python train.py --head_dim=64 --d_mlp=768 --vocab_size=4892 --activation="geglu" --norm_eps=1e-05 --rope_fraction=1.0 --bias="none" --init_std_qkv=0.0411 --lr_head=0.0111 --schedule="wsd" --final_lr_fraction=0.0 --doc_mask=true --train_tokens=241500000 --steps=3695
Each number is 50 + 10 x the weight over its row's rms, rounded and kept within 0 to 99. Layers, rows and columns count from 0. The size before them is the row's rms in percent of the matrix's.

# layer 2 MLP up, 768x192, rms 0.147, rows 203-215, columns 0-191
096:53 47 42 49 42 59 55 61 45 51 56 49 41 50 67 50 45 50 35 48 55 42 43 56 41 59 62 43 53 51 41 44 55 75 39 37 58 30 48 34 54 38 55 59 42 60 52 37 57 35 55 54 47 54 41 41 54 49 40 60 60 45 49 58 62 38 43 40 63 40 50 46 48 44 50 63 39 37 37 76 54 58 57 67 53 37 29 41 60 64 57 49 36 44 49 55 51 34 73 60 44 60 72 64 40 37 52 30 39 32 32 58 36 44 52 57 62 47 55 52 49 49 53 33 32 36 54 52 58 20 43 57 40 38 45 37 71 52 58 60 54 49 49 50 41 48 49 53 45 52 55 44 58 70 46 62 43 60 57 49 52 37 55 72 44 59 45 45 46 49 40 42 50 49 62 46 55 40 57 58 67 52 53 48 33 62 58 36 68 55 46 59
106:49 52 59 35 54 58 47 60 43 53 30 61 52 49 48 42 62 52 51 51 60 42 52 51 55 64 38 56 63 52 68 52 55 66 48 33 43 52 57 32 56 71 44 61 61 49 45 38 47 38 65 62 46 40 65 42 40 51 45 51 44 57 57 43 50 69 41 39 63 57 51 44 61 39 32 49 49 46 58 45 52 45 62 41 66 43 45 33 32 37 31 58 43 33 31 61 35 43 59 56 62 55 54 50 33 28 38 41 33 46 45 54 33 51 61 40 46 53 56 44 64 64 55 59 48 43 50 42 40 72 40 43 56 62 69 36 50 53 58 47 45 48 50 55 41 45 42 59 66 59 48 48 29 44 64 62 44 37 44 34 35 56 56 45 61 50 65 61 47 37 56 45 62 42 77 44 42 44 47 62 47 47 53 57 45 30 58 60 50 58 55 43
080:62 56 63 59 67 51 41 48 54 40 41 61 65 53 51 40 39 56 40 48 51 49 43 49 46 47 34 47 71 52 50 54 45 47 47 52 54 36 62 45 73 55 42 35 48 59 59 54 55 54 46 42 35 26 27 56 59 41 45 58 63 37 47 51 49 58 40 62 52 54 52 50 63 39 36 28 41 49 36 44 41 53 48 54 33 40 63 65 60 38 51 54 42 45 58 52 56 47 47 63 50 66 68 46 54 36 53 51 54 49 39 44 68 42 46 48 43 62 51 53 60 43 57 53 51 47 59 57 48 44 49 53 48 59 56 54 58 47 49 44 56 45 57 55 50 78 68 66 27 63 31 50 39 37 42 44 46 59 34 37 53 25 49 52 44 28 55 60 56 51 45 47 38 59 50 40 63 43 34 59 65 36 62 69 28 44 34 53 53 45 37 62
103:46 48 68 43 47 66 46 54 35 46 76 46 50 36 54 50 52 67 51 47 68 49 45 31 59 63 50 56 62 31 61 50 51 43 32 60 53 56 60 67 43 58 56 39 58 57 48 64 30 45 62 37 47 75 45 41 52 44 47 47 50 70 53 38 51 43 30 49 30 56 35 66 47 47 42 53 47 37 34 55 58 50 50 45 41 54 36 53 39 41 64 52 55 37 49 54 42 49 47 41 46 38 50 33 51 70 39 57 53 59 60 43 50 58 52 54 56 45 35 37 67 65 55 46 57 63 73 39 46 42 32 41 61 49 59 69 38 57 33 46 59 55 70 47 45 50 58 54 60 53 58 52 43 53 48 68 61 46 56 45 54 46 61 47 56 57 47 48 55 38 47 35 46 56 32 53 52 53 51 71 59 48 41 65 63 66 66 47 46 51 52 48
106:59 56 66 34 45 44 44 45 38 51 52 73 50 48 45 66 64 58 55 48 44 38 50 53 51 53 39 52 69 42 36 25 35 55 30 41 46 51 55 51 55 45 58 41 54 32 60 51 46 49 38 65 39 64 39 42 58 60 54 53 59 56 50 48 49 55 36 59 41 24 39 51 44 66 55 32 50 61 60 50 51 42 54 64 46 38 47 58 47 57 36 41 60 42 46 25 46 42 40 44 72 50 29 72 64 39 40 58 50 46 49 46 54 52 43 33 36 58 40 28 55 68 40 27 49 54 59 55 55 51 50 52 48 40 42 42 60 47 46 62 54 42 50 45 36 42 43 62 59 47 49 72 56 48 55 44 54 54 55 34 36 48 53 41 38 50 68 63 40 65 41 53 30 61 41 44 54 53 58 48 64 56 47 56 62 41 52 55 41 57 44 57
104:58 44 54 45 53 33 58 38 47 44 48 60 35 51 68 42 53 62 53 59 51 41 59 60 50 47 34 29 52 39 38 48 38 67 35 67 50 60 62 59 56 60 42 48 63 41 51 77 57 52 53 45 58 64 29 55 56 44 45 39 51 44 50 54 54 58 35 51 59 40 60 59 30 33 50 56 57 44 61 60 53 48 46 56 51 49 58 56 67 53 59 47 46 55 48 56 48 53 40 60 58 55 32 47 31 34 49 51 59 57 63 50 45 21 51 56 48 61 37 58 48 43 55 50 49 47 43 57 36 62 55 59 47 58 46 50 38 45 68 60 66 41 54 67 68 50 60 51 50 57 61 44 47 38 28 38 52 39 63 56 38 31 42 58 47 49 40 61 57 63 39 55 48 51 42 44 37 43 55 24 35 53 44 69 53 34 62 32 56 46 54 34
098:51 40 41 59 49 43 44 52 53 53 46 59 59 70 53 35 67 73 51 55 34 50 52 48 46 29 49 48 42 55 47 33 64 34 32 37 54 46 24 63 53 63 45 53 73 53 44 55 51 55 40 46 49 33 49 46 62 47 60 52 52 54 51 37 41 54 55 44 61 62 44 32 54 45 57 49 46 58 36 42 66 47 48 38 55 57 53 38 39 42 64 34 60 44 41 60 30 60 61 43 74 65 64 55 62 43 53 57 57 45 43 50 47 63 66 43 39 46 56 49 42 38 55 35 51 56 33 63 49 63 64 52 53 65 70 43 44 57 35 54 59 46 43 50 50 58 47 56 42 64 30 60 40 57 50 54 49 56 43 51 59 44 50 43 51 39 54 34 27 49 61 54 61 25 64 56 50 60 67 53 48 37 45 41 48 44 39 60 47 53 38 54
104:46 65 59 38 35 41 47 60 46 59 52 41 54 63 51 47 40 41 53 44 44 68 43 64 52 45 32 39 37 68 74 50 48 47 46 33 44 41 51 53 50 46 39 40 54 50 51 50 54 45 31 47 38 51 52 68 37 54 24 55 45 41 36 43 48 56 60 59 46 52 44 51 41 53 45 58 45 46 60 60 43 48 35 51 49 45 38 46 50 60 49 50 39 66 25 35 55 41 52 52 47 57 32 55 39 34 49 39 33 44 60 47 36 37 59 64 53 45 52 52 61 50 52 48 48 60 50 51 54 55 49 46 54 42 46 60 51 38 49 52 52 42 67 42 53 25 46 35 66 55 56 36 48 39 48 50 58 56 51 38 63 41 42 67 41 47 44 50 67 52 37 32 39 70 59 39 66 33 56 48 45 62 50 31 66 55 57 41 74 51 57 79
107:57 42 62 54 51 49 55 64 34 54 47 49 50 46 29 42 53 58 63 54 39 43 40 49 53 43 48 46 62 55 25 49 43 60 37 49 49 52 47 54 57 40 64 45 44 55 54 42 40 37 53 45 61 41 49 40 54 50 50 71 46 52 43 53 53 64 53 40 58 58 41 31 39 60 48 37 30 54 50 46 54 47 58 40 57 48 51 47 59 50 58 59 30 53 59 67 36 70 48 67 51 56 41 25 34 71 39 49 64 37 57 51 55 51 66 51 37 57 53 54 40 47 60 55 25 43 45 44 49 45 52 56 31 49 67 43 52 64 29 56 53 49 46 63 55 61 53 65 58 39 47 50 55 59 44 42 46 72 56 65 26 41 40 47 63 58 43 62 54 77 57 56 46 67 42 59 45 55 48 43 45 57 32 45 61 61 27 53 44 36 50 54
091:32 40 45 49 52 69 53 45 44 24 44 40 35 59 52 43 60 59 49 78 56 40 43 61 66 73 57 59 43 53 25 33 48 55 53 36 59 41 40 45 36 48 51 52 56 57 59 39 39 37 49 55 62 50 42 51 42 48 69 66 57 52 59 57 40 37 55 53 72 61 46 46 51 49 28 46 56 42 65 77 44 40 58 48 40 60 48 42 60 50 45 42 60 32 71 35 35 60 49 50 47 44 49 62 46 40 57 46 33 63 40 54 54 67 42 71 46 68 50 40 47 52 53 52 70 60 51 51 54 37 41 37 41 53 46 63 63 63 60 70 44 56 55 48 50 43 55 49 53 43 61 55 43 62 59 57 57 51 54 45 54 46 58 57 45 49 55 37 55 44 51 52 42 61 50 55 38 40 61 54 55 44 38 39 35 56 50 62 58 38 54 56
091:26 64 43 58 59 53 57 38 47 63 53 57 60 34 36 46 62 56 52 49 55 53 46 42 41 36 38 53 38 51 39 50 38 46 51 47 45 73 47 42 50 45 59 33 61 51 53 50 43 55 32 55 69 49 53 51 53 50 71 56 41 42 42 48 45 39 60 48 50 58 35 58 38 43 64 60 50 62 64 55 49 40 60 52 50 52 49 67 66 40 42 51 65 58 75 40 54 58 59 38 62 42 40 38 51 51 56 48 61 46 44 53 59 55 57 21 45 55 49 51 61 46 43 46 65 60 58 34 41 59 61 49 34 69 58 46 54 42 59 58 64 39 59 58 43 38 46 46 70 49 46 57 68 78 35 44 45 46 43 41 59 77 38 55 41 58 59 55 51 47 42 56 59 55 67 53 58 53 60 41 58 51 68 31 48 39 55 41 43 59 39 50
097:59 72 59 58 34 47 60 58 55 56 36 52 54 44 67 59 62 58 78 39 58 36 54 44 57 50 49 45 44 63 30 42 55 53 25 60 53 66 54 43 43 61 50 52 49 80 46 42 46 34 48 49 57 61 61 55 41 58 58 62 52 67 60 37 37 52 33 63 37 51 49 50 58 48 64 59 59 68 49 46 31 42 54 66 62 40 48 54 59 47 53 44 42 32 52 48 57 60 49 62 54 61 56 46 51 44 46 72 44 46 49 56 47 54 65 63 33 66 36 40 53 50 48 44 42 28 50 45 54 59 58 67 52 61 59 58 17 26 48 42 58 62 57 38 47 62 44 54 54 42 49 50 39 37 50 47 48 53 42 39 55 36 51 55 51 54 46 49 53 50 51 53 42 45 40 43 37 66 43 57 47 58 45 57 53 60 48 52 59 53 55 33
114:49 12 68 43 45 48 48 54 62 44 39 62 42 22 49 61 39 36 41 72 57 28 53 57 51 56 54 37 63 36 32 54 47 69 53 59 49 44 61 48 30 48 36 41 48 36 61 32 39 36 37 40 50 63 33 64 53 37 51 54 48 53 59 41 62 40 67 58 56 62 31 52 49 32 50 61 62 53 53 54 40 51 52 44 50 50 25 57 54 61 64 56 50 53 58 55 42 49 48 51 54 55 36 62 46 57 59 50 50 38 44 49 49 43 33 65 54 60 43 52 56 53 63 56 42 52 52 46 49 48 66 46 62 52 37 51 47 62 60 37 44 50 48 47 47 46 43 59 57 52 58 56 48 44 62 54 58 60 53 36 54 58 51 38 39 75 49 56 40 45 40 53 48 43 56 54 43 45 41 47 76 42 43 49 51 49 39 55 53 49 74 61
# layer 2 MLP down (transposed), 768x192, rms 0.134, rows 203-214, columns 0-191
098:46 55 54 53 45 46 48 57 42 39 46 63 55 55 44 62 59 46 43 59 53 58 39 59 46 60 37 31 46 47 47 58 48 39 58 53 54 62 63 51 41 54 58 49 51 40 65 39 38 42 48 61 64 67 45 50 51 68 54 46 48 47 39 30 39 42 66 60 44 54 59 54 40 41 32 50 55 58 60 41 42 39 38 29 52 59 58 54 41 42 42 42 60 50 64 51 54 55 32 50 51 35 39 62 69 63 65 62 64 72 71 42 58 50 60 46 51 55 50 48 39 49 47 65 68 37 41 55 48 70 43 42 43 54 67 63 54 62 50 45 46 60 66 38 42 47 52 52 55 42 55 75 50 37 47 42 47 47 58 44 49 62 42 27 69 35 41 57 35 41 50 54 38 40 46 57 47 39 39 28 33 33 47 51 71 51 52 61 36 41 42 41
115:57 56 44 48 54 67 54 57 60 62 48 48 46 52 61 52 37 44 42 61 36 43 49 59 59 41 57 41 55 50 38 57 48 37 50 66 38 59 53 51 60 46 40 60 51 54 60 22 65 41 47 58 59 64 55 42 48 51 58 65 41 45 45 52 34 41 35 57 34 33 58 66 54 59 56 44 52 40 33 63 29 31 41 70 38 47 70 50 39 49 52 41 42 53 70 55 58 40 47 51 48 41 50 44 54 51 50 30 70 56 56 44 63 49 49 55 51 62 46 35 34 45 53 35 42 59 52 45 50 56 50 51 60 48 63 57 64 36 46 37 46 34 48 50 52 55 84 56 30 64 51 56 54 60 47 59 49 53 49 71 56 40 49 63 30 55 51 43 50 65 55 52 32 63 58 64 47 54 53 36 46 54 39 39 72 46 49 56 54 42 45 44
093:36 45 42 51 36 55 52 41 25 54 54 50 65 51 37 57 50 64 80 41 48 44 55 68 61 51 68 56 45 63 50 31 46 35 52 53 48 64 38 51 40 45 50 44 55 52 44 51 35 43 56 37 61 51 63 53 52 58 63 60 29 61 30 37 65 53 65 35 53 40 52 57 50 47 55 60 53 46 70 56 52 53 47 59 51 45 27 56 50 68 56 35 65 68 44 43 46 58 54 46 40 49 50 51 55 63 45 41 55 37 49 65 38 59 60 62 50 43 33 63 51 49 43 53 50 43 57 53 49 46 48 56 50 46 53 47 50 75 55 46 52 57 60 38 56 40 54 37 77 51 59 47 59 56 48 59 55 40 63 31 38 56 53 56 77 62 45 54 46 58 49 73 51 27 50 52 38 69 60 47 40 45 48 40 52 47 51 53 44 45 63 56
097:53 45 38 52 47 35 57 43 55 39 30 61 53 69 45 54 47 48 25 62 38 50 51 67 52 41 45 42 46 57 46 52 66 55 57 42 49 53 38 44 69 55 65 50 54 40 51 42 49 65 48 49 46 14 45 58 46 49 47 42 57 52 43 56 55 65 58 50 70 47 53 45 42 39 55 54 41 50 64 48 35 41 58 40 48 51 66 50 50 48 51 33 55 60 55 47 41 37 42 53 48 55 71 60 59 57 49 32 50 45 37 47 35 41 53 60 52 57 54 72 43 50 63 51 48 28 50 56 36 59 57 64 44 40 61 30 44 43 60 52 46 42 23 56 58 42 43 57 63 55 57 32 70 64 47 40 45 48 50 40 57 59 51 53 48 45 60 47 50 47 40 59 63 31 43 39 39 49 43 59 49 67 51 36 47 28 37 61 58 30 41 38
110:45 52 52 53 39 50 45 49 62 41 52 46 30 48 58 40 58 51 55 40 48 45 44 68 37 45 55 42 49 41 51 52 45 61 59 41 42 45 52 38 53 39 56 40 54 47 57 63 46 67 52 31 59 46 47 57 45 50 38 58 26 42 55 57 42 48 48 66 48 41 46 47 58 35 48 37 64 27 46 50 54 57 40 41 59 50 35 70 43 40 61 65 41 46 33 59 44 45 65 55 57 61 67 47 50 60 66 38 43 49 52 38 43 45 39 59 52 52 52 62 49 30 58 58 55 39 23 37 46 53 50 35 45 34 45 39 70 42 42 44 57 77 63 51 59 60 54 45 40 39 29 51 40 63 73 69 52 29 54 45 46 55 59 49 39 48 52 31 47 63 54 51 52 50 51 51 48 31 43 48 43 45 51 34 51 49 39 42 64 39 66 70
095:44 42 44 50 54 68 40 39 52 55 60 48 62 45 39 58 54 41 49 50 40 55 50 38 56 59 60 72 48 65 81 57 57 34 58 24 45 35 27 39 55 39 52 59 49 75 53 28 37 56 52 49 52 49 54 51 43 57 54 61 48 51 50 47 48 50 50 53 46 51 37 49 60 70 49 43 32 48 44 50 51 56 60 49 43 61 42 38 40 38 38 40 44 46 61 60 39 33 50 44 54 58 47 50 67 62 57 53 43 60 40 29 61 71 40 37 59 36 56 34 45 51 45 37 59 53 59 48 51 36 34 40 36 35 36 44 66 53 44 46 38 51 49 40 37 53 47 62 50 41 58 53 58 46 73 47 55 64 48 33 53 65 59 42 55 51 40 43 41 53 54 53 59 46 46 55 61 50 41 74 58 50 57 41 41 62 39 63 45 53 47 63
095:43 56 38 49 41 54 47 65 43 55 50 50 48 23 55 50 33 43 31 52 66 53 51 54 52 63 57 63 64 45 52 70 43 63 62 64 48 53 66 51 20 49 46 36 26 42 51 47 53 41 58 64 48 41 52 54 34 53 44 32 46 31 44 51 55 63 45 54 45 46 67 49 42 47 50 61 47 48 45 48 46 44 45 62 38 45 52 39 76 51 51 51 54 48 46 38 65 43 48 30 51 49 29 61 66 47 54 43 47 58 60 44 64 46 51 43 59 55 51 63 37 54 48 62 54 45 67 43 46 36 46 46 32 47 44 51 72 49 70 51 35 41 61 53 61 56 45 51 61 31 57 59 59 46 59 55 55 50 74 46 47 49 47 59 51 57 33 53 64 66 44 33 44 65 43 50 45 35 39 45 51 60 63 44 59 46 44 38 53 66 57 48
105:50 33 40 54 57 70 54 57 47 41 55 72 56 24 55 47 44 53 56 47 58 45 70 40 48 62 42 60 55 43 39 36 48 46 49 54 42 46 60 41 57 66 69 49 69 47 44 52 44 47 62 47 61 38 53 49 59 47 54 63 45 52 55 59 47 46 44 44 65 45 46 43 57 62 25 47 57 50 61 32 48 19 54 61 44 40 54 25 56 33 52 57 59 46 60 18 43 67 52 42 50 49 45 65 53 61 52 47 53 35 63 59 47 64 45 56 42 52 49 50 34 47 54 47 61 43 52 56 43 45 56 60 55 59 53 42 50 49 38 42 53 53 57 48 46 45 63 42 57 57 32 56 45 66 45 51 56 55 49 45 46 60 46 53 41 42 57 63 45 45 60 65 43 51 26 45 37 38 46 71 67 51 63 66 55 63 47 41 27 63 41 47
095:47 52 38 37 49 49 44 51 67 53 62 55 45 54 53 63 46 56 43 51 65 54 51 40 54 56 52 37 47 45 55 47 37 42 46 64 41 50 63 57 50 60 42 72 56 52 52 60 81 58 61 60 45 62 44 45 44 49 41 38 40 48 58 58 45 42 45 56 39 49 64 64 55 34 46 55 64 50 49 58 50 49 44 51 52 49 41 55 51 55 56 42 72 57 58 48 54 33 49 43 49 52 46 64 43 38 67 53 29 59 43 55 49 60 27 50 50 36 51 42 67 60 49 64 76 51 52 43 35 52 47 61 61 51 46 55 51 48 67 37 48 52 46 43 56 39 44 26 36 71 42 61 32 40 62 45 56 36 29 35 67 60 48 47 44 44 63 38 39 38 57 45 55 32 50 49 70 43 56 65 58 37 48 52 49 30 70 50 55 74 54 58
100:54 36 40 48 62 45 40 52 47 60 57 67 42 32 27 65 37 54 61 40 66 46 39 33 62 56 37 72 47 50 63 67 54 63 50 53 41 54 40 45 47 64 35 45 50 59 57 79 58 61 50 55 50 52 49 42 57 58 59 39 69 60 48 44 49 27 42 53 46 48 56 50 48 51 48 52 53 59 55 41 47 59 26 60 36 55 62 45 47 60 43 57 39 53 36 58 46 50 40 48 39 35 50 39 50 48 42 42 63 44 30 56 39 42 45 47 49 40 57 55 63 54 46 45 30 48 44 54 64 60 49 56 58 55 41 56 43 29 48 41 52 58 51 25 48 42 50 48 45 60 60 68 31 58 36 56 58 57 73 47 41 53 60 37 41 47 36 45 54 40 42 63 46 55 53 32 56 57 29 46 43 52 43 54 53 48 49 37 38 30 57 38
100:66 27 28 31 35 53 51 47 59 37 44 50 43 52 49 59 40 50 49 55 53 46 60 52 39 55 51 53 50 56 72 49 73 54 38 33 58 45 48 59 46 57 51 47 53 60 49 46 63 52 76 48 42 38 48 52 32 56 36 44 45 37 59 28 37 53 35 52 43 43 52 43 56 50 32 53 62 31 47 42 60 61 43 63 42 44 49 50 47 49 51 56 43 27 38 36 42 52 40 36 50 44 32 56 46 42 43 45 44 47 42 63 39 57 50 53 63 49 59 28 44 49 58 50 45 57 43 57 67 40 44 70 56 29 37 62 42 39 51 45 44 67 32 59 42 56 59 40 32 50 42 34 55 51 44 38 57 54 57 48 46 27 46 49 46 39 32 55 61 46 64 51 36 39 25 44 51 48 47 50 47 52 47 58 61 65 52 45 57 41 54 45
107:40 37 67 46 54 72 53 58 47 51 35 47 57 44 56 63 64 61 39 48 66 32 50 49 33 48 43 48 43 47 62 58 59 49 53 43 42 36 64 49 38 50 51 55 50 55 54 51 57 50 75 35 50 53 44 47 36 55 43 53 45 56 37 49 60 60 44 45 44 54 59 31 45 46 50 28 52 42 44 61 57 37 52 68 60 56 56 53 42 30 56 50 55 56 68 58 53 59 58 46 39 22 47 50 42 56 56 33 46 38 48 63 61 45 59 46 36 61 72 56 42 72 29 40 44 55 42 55 46 47 68 47 45 47 57 70 40 47 43 56 40 38 37 43 46 55 59 53 64 50 55 53 64 48 41 50 49 39 60 42 35 57 55 55 74 49 72 49 47 58 39 32 46 40 38 54 47 27 54 44 40 42 30 56 35 55 50 42 47 63 60 53
# layer 2 MLP gate, 768x192, rms 0.149, rows 204-215, columns 0-191
099:66 52 48 52 47 60 65 74 54 70 49 59 45 64 30 34 58 51 36 42 53 56 61 44 48 41 45 63 42 40 65 47 66 59 44 41 46 68 33 47 47 44 47 68 69 49 40 50 53 42 62 44 41 64 61 52 41 62 36 45 47 66 54 48 48 61 43 60 54 47 33 43 41 55 50 41 36 44 55 38 43 65 57 41 58 49 50 59 44 50 35 61 51 32 47 48 45 56 51 71 59 47 57 67 51 70 59 40 53 42 65 60 36 60 49 37 39 47 51 49 61 65 45 48 56 49 49 29 53 47 43 68 53 51 60 61 65 32 45 49 48 33 45 47 41 55 37 56 51 49 20 56 48 56 65 55 55 37 46 48 35 39 46 51 57 36 52 60 46 44 51 50 68 31 67 34 52 55 49 48 53 57 45 44 39 55 52 44 33 40 39 37
101:65 50 70 59 71 60 39 52 55 36 43 59 52 46 54 40 41 53 33 53 53 51 41 47 55 46 37 42 67 39 48 63 48 53 44 45 54 38 59 31 63 58 49 49 45 59 63 48 57 44 56 51 38 40 24 62 55 39 42 50 63 44 51 62 45 53 31 51 43 59 46 53 68 43 50 35 48 62 42 48 50 62 52 45 46 46 73 57 56 28 31 59 40 38 47 51 47 50 51 64 64 66 65 48 48 41 57 59 51 49 41 47 72 37 48 54 37 53 62 40 58 50 55 43 48 47 53 52 55 44 53 39 50 53 46 49 57 33 46 51 45 45 61 51 46 82 48 49 37 56 35 49 39 35 41 45 49 57 32 57 52 42 54 43 32 28 51 51 65 40 56 46 48 65 57 41 60 38 37 69 70 42 65 68 37 52 34 59 44 46 38 57
092:47 37 43 41 49 49 50 48 72 52 13 51 55 49 52 57 43 80 60 50 65 68 38 40 73 53 46 52 40 49 53 55 41 62 60 38 47 34 45 58 47 50 24 41 36 51 50 63 72 64 37 32 46 41 49 52 38 52 39 35 46 39 42 51 42 58 48 51 54 45 53 43 46 46 57 48 55 40 51 35 50 57 35 34 56 52 51 40 67 44 44 62 79 50 41 39 47 69 50 41 42 60 41 58 68 66 43 52 48 57 58 53 44 38 41 50 39 60 62 53 36 44 46 54 56 46 37 44 48 61 33 49 47 56 46 53 62 61 39 50 50 50 44 43 59 46 45 44 42 49 50 48 51 53 62 40 29 54 42 45 57 46 54 64 41 43 47 53 50 48 52 65 53 41 51 73 49 50 57 47 47 49 49 31 36 38 56 36 53 31 62 38
102:49 55 64 53 67 41 70 56 33 76 31 56 61 47 40 45 47 51 39 43 46 54 61 40 64 35 62 41 54 57 46 55 54 48 28 60 62 46 45 55 49 60 42 36 57 60 47 62 53 50 45 73 46 50 33 58 35 43 65 33 51 50 42 54 48 41 55 56 22 58 64 48 37 48 52 68 44 66 56 46 53 57 37 51 45 54 65 34 40 31 63 40 51 45 45 49 54 48 50 44 47 38 59 58 52 45 33 42 46 43 52 46 53 73 49 43 47 62 51 42 47 51 34 61 71 42 58 57 59 74 41 47 65 68 41 51 54 57 58 56 53 42 42 40 44 48 49 49 40 60 45 41 56 52 31 57 50 57 32 52 59 43 54 65 45 34 55 63 48 53 47 58 48 32 56 47 48 56 52 55 41 65 40 39 36 55 44 45 35 33 62 44
091:63 55 54 38 55 57 49 54 53 41 56 53 44 69 72 46 55 55 59 62 39 50 56 60 57 42 34 42 68 57 38 54 66 78 55 51 54 45 42 57 63 69 47 52 30 27 37 67 57 37 54 60 42 74 43 69 38 58 60 40 43 56 54 57 54 62 55 35 58 52 51 46 37 37 48 61 52 30 55 54 54 65 36 70 52 57 52 48 44 54 54 59 62 55 42 58 51 56 48 61 38 65 51 60 40 37 55 44 52 31 57 44 46 22 48 65 39 51 49 44 49 54 40 40 44 50 54 47 44 52 54 42 63 50 58 42 48 45 38 60 56 47 47 52 73 35 58 47 45 44 47 40 38 61 31 22 61 49 60 65 45 39 50 58 51 62 53 55 47 70 50 55 42 52 50 40 48 46 56 47 42 49 51 56 56 42 57 36 57 46 30 51
094:70 38 57 48 76 37 51 38 47 59 42 61 66 42 34 46 69 52 67 53 21 45 56 67 59 42 34 51 44 56 44 52 53 42 54 38 39 49 54 30 48 63 47 38 51 34 65 49 41 45 36 37 51 35 56 33 68 42 46 38 57 40 59 57 42 44 49 43 53 60 47 32 56 49 63 36 57 47 51 34 31 57 54 31 53 51 44 54 56 46 44 52 70 58 72 35 55 44 60 60 55 69 54 59 60 64 56 52 42 33 55 59 66 56 67 43 58 49 43 65 48 48 55 59 54 48 56 71 62 53 63 54 50 39 58 62 46 48 51 47 39 51 44 44 38 32 39 64 52 47 41 54 47 57 61 53 51 50 49 62 49 37 52 66 43 56 65 54 46 55 43 51 66 57 46 63 57 55 57 48 41 57 41 56 43 37 64 63 59 47 53 50
107:66 62 67 55 32 44 60 59 50 45 46 51 52 60 63 56 46 53 37 44 47 54 44 65 57 45 54 43 62 45 58 52 45 58 47 30 39 43 44 54 47 30 44 57 65 68 59 51 58 41 36 42 51 61 47 70 47 59 44 50 63 37 36 58 48 46 58 66 48 57 64 59 43 48 55 52 49 56 56 66 33 71 48 49 57 49 55 37 52 62 46 36 47 49 37 59 39 42 32 55 47 37 52 57 56 37 53 50 23 60 51 63 52 41 54 53 61 52 44 47 66 39 52 49 35 58 34 39 56 41 59 35 44 49 36 57 38 34 54 53 44 47 51 48 49 49 39 40 51 67 47 25 38 33 66 40 51 40 51 40 64 32 54 52 45 54 52 55 66 71 64 38 51 64 76 52 62 75 54 38 45 60 40 47 43 49 54 52 54 53 57 58
097:47 43 48 36 52 55 34 52 66 58 54 57 54 68 55 55 59 42 33 63 57 39 54 52 50 53 40 25 50 50 59 68 48 39 43 64 42 59 65 55 49 68 35 53 63 47 53 56 63 59 49 66 54 61 55 45 51 49 38 41 37 43 49 53 46 57 38 42 48 48 58 50 63 47 66 55 62 43 36 55 49 57 43 43 44 47 30 61 58 48 51 46 80 56 52 41 39 47 52 36 42 43 54 51 44 51 63 50 44 52 42 51 54 39 35 52 54 38 41 49 76 54 60 42 73 48 60 48 37 56 47 49 47 53 34 52 42 58 71 31 45 43 61 56 61 49 50 32 44 68 45 61 34 31 61 40 62 38 46 41 70 52 52 61 41 41 69 34 54 49 42 54 64 40 49 48 41 40 40 58 60 37 57 59 50 37 74 59 60 61 47 56
087:61 60 58 48 43 29 51 40 56 74 54 62 55 42 41 66 39 52 62 24 51 61 51 41 47 55 35 55 63 54 70 60 50 48 42 61 48 64 55 43 44 61 38 49 42 63 47 55 51 71 54 58 41 44 61 45 54 39 46 34 51 66 31 49 49 53 41 45 48 53 54 35 47 44 73 41 54 49 42 46 68 73 39 58 54 57 57 55 36 61 54 55 45 60 43 64 60 38 45 53 41 38 57 56 46 51 45 53 71 52 45 53 57 34 38 40 70 37 54 67 49 44 46 56 39 49 51 57 44 84 45 55 55 56 52 59 33 53 48 36 61 42 50 34 43 54 55 56 44 50 65 70 33 49 37 51 42 49 60 47 45 56 54 44 48 44 47 57 45 47 53 61 63 32 44 38 55 57 43 52 36 57 56 58 57 53 42 25 35 55 52 49
102:50 15 32 56 43 52 52 42 38 44 40 40 41 43 59 66 38 50 57 55 61 29 57 67 44 48 61 47 40 43 58 46 62 44 37 35 54 54 54 55 62 40 49 56 50 56 47 62 67 41 63 56 50 34 47 43 54 51 61 50 61 43 63 36 36 61 48 49 53 43 52 51 55 66 38 66 48 43 53 39 53 68 37 61 52 52 72 51 37 62 48 53 64 27 32 38 39 40 50 39 67 48 34 47 48 51 56 45 49 43 36 64 53 57 40 51 53 39 49 37 50 58 73 46 39 47 44 52 50 49 51 60 61 54 33 74 53 41 54 47 46 74 43 61 55 48 57 52 26 54 36 47 39 41 44 42 55 53 64 61 41 35 47 42 42 37 41 53 50 55 63 52 49 56 50 39 49 60 46 48 51 47 35 62 63 59 51 59 41 31 61 50
102:40 29 43 52 63 54 32 53 47 55 44 48 57 49 47 53 43 67 36 50 31 60 46 56 34 51 54 48 55 32 62 54 32 46 69 40 49 34 57 48 42 54 47 40 54 24 51 64 40 62 56 51 40 50 47 29 57 57 39 46 44 46 45 53 62 48 58 29 48 40 55 54 54 63 39 47 49 40 28 47 68 47 40 49 44 57 49 44 40 40 51 49 56 65 43 59 45 50 56 31 51 34 54 54 47 60 39 45 65 62 52 52 65 49 39 27 53 44 60 66 34 56 61 63 57 67 48 42 55 40 49 35 62 33 55 55 70 58 44 49 44 38 58 63 50 47 65 45 47 58 54 48 54 55 40 50 47 45 75 46 33 63 39 56 56 52 73 48 46 45 50 58 41 35 53 54 53 27 57 51 41 42 47 35 42 38 55 52 41 65 61 63
111:78 39 54 45 42 62 43 38 56 49 53 57 39 51 52 45 64 63 42 60 59 50 58 56 33 50 35 41 57 41 65 47 45 41 32 49 64 47 46 43 45 53 60 57 58 52 43 49 57 43 49 45 48 50 33 48 56 60 55 58 47 58 70 71 41 45 38 57 47 43 47 50 49 40 40 51 59 41 61 68 53 41 44 74 56 40 52 60 61 36 41 44 61 53 43 62 42 37 46 50 41 41 70 37 49 51 48 39 66 75 48 58 51 50 56 65 54 57 36 33 51 40 65 54 38 68 54 46 51 63 54 47 43 71 25 48 43 56 47 43 47 34 51 46 55 64 60 57 50 60 51 45 58 39 56 37 36 56 35 41 43 46 64 44 44 41 41 43 42 53 46 50 54 64 56 50 35 71 37 49 37 46 44 34 16 50 60 47 58 49 40 42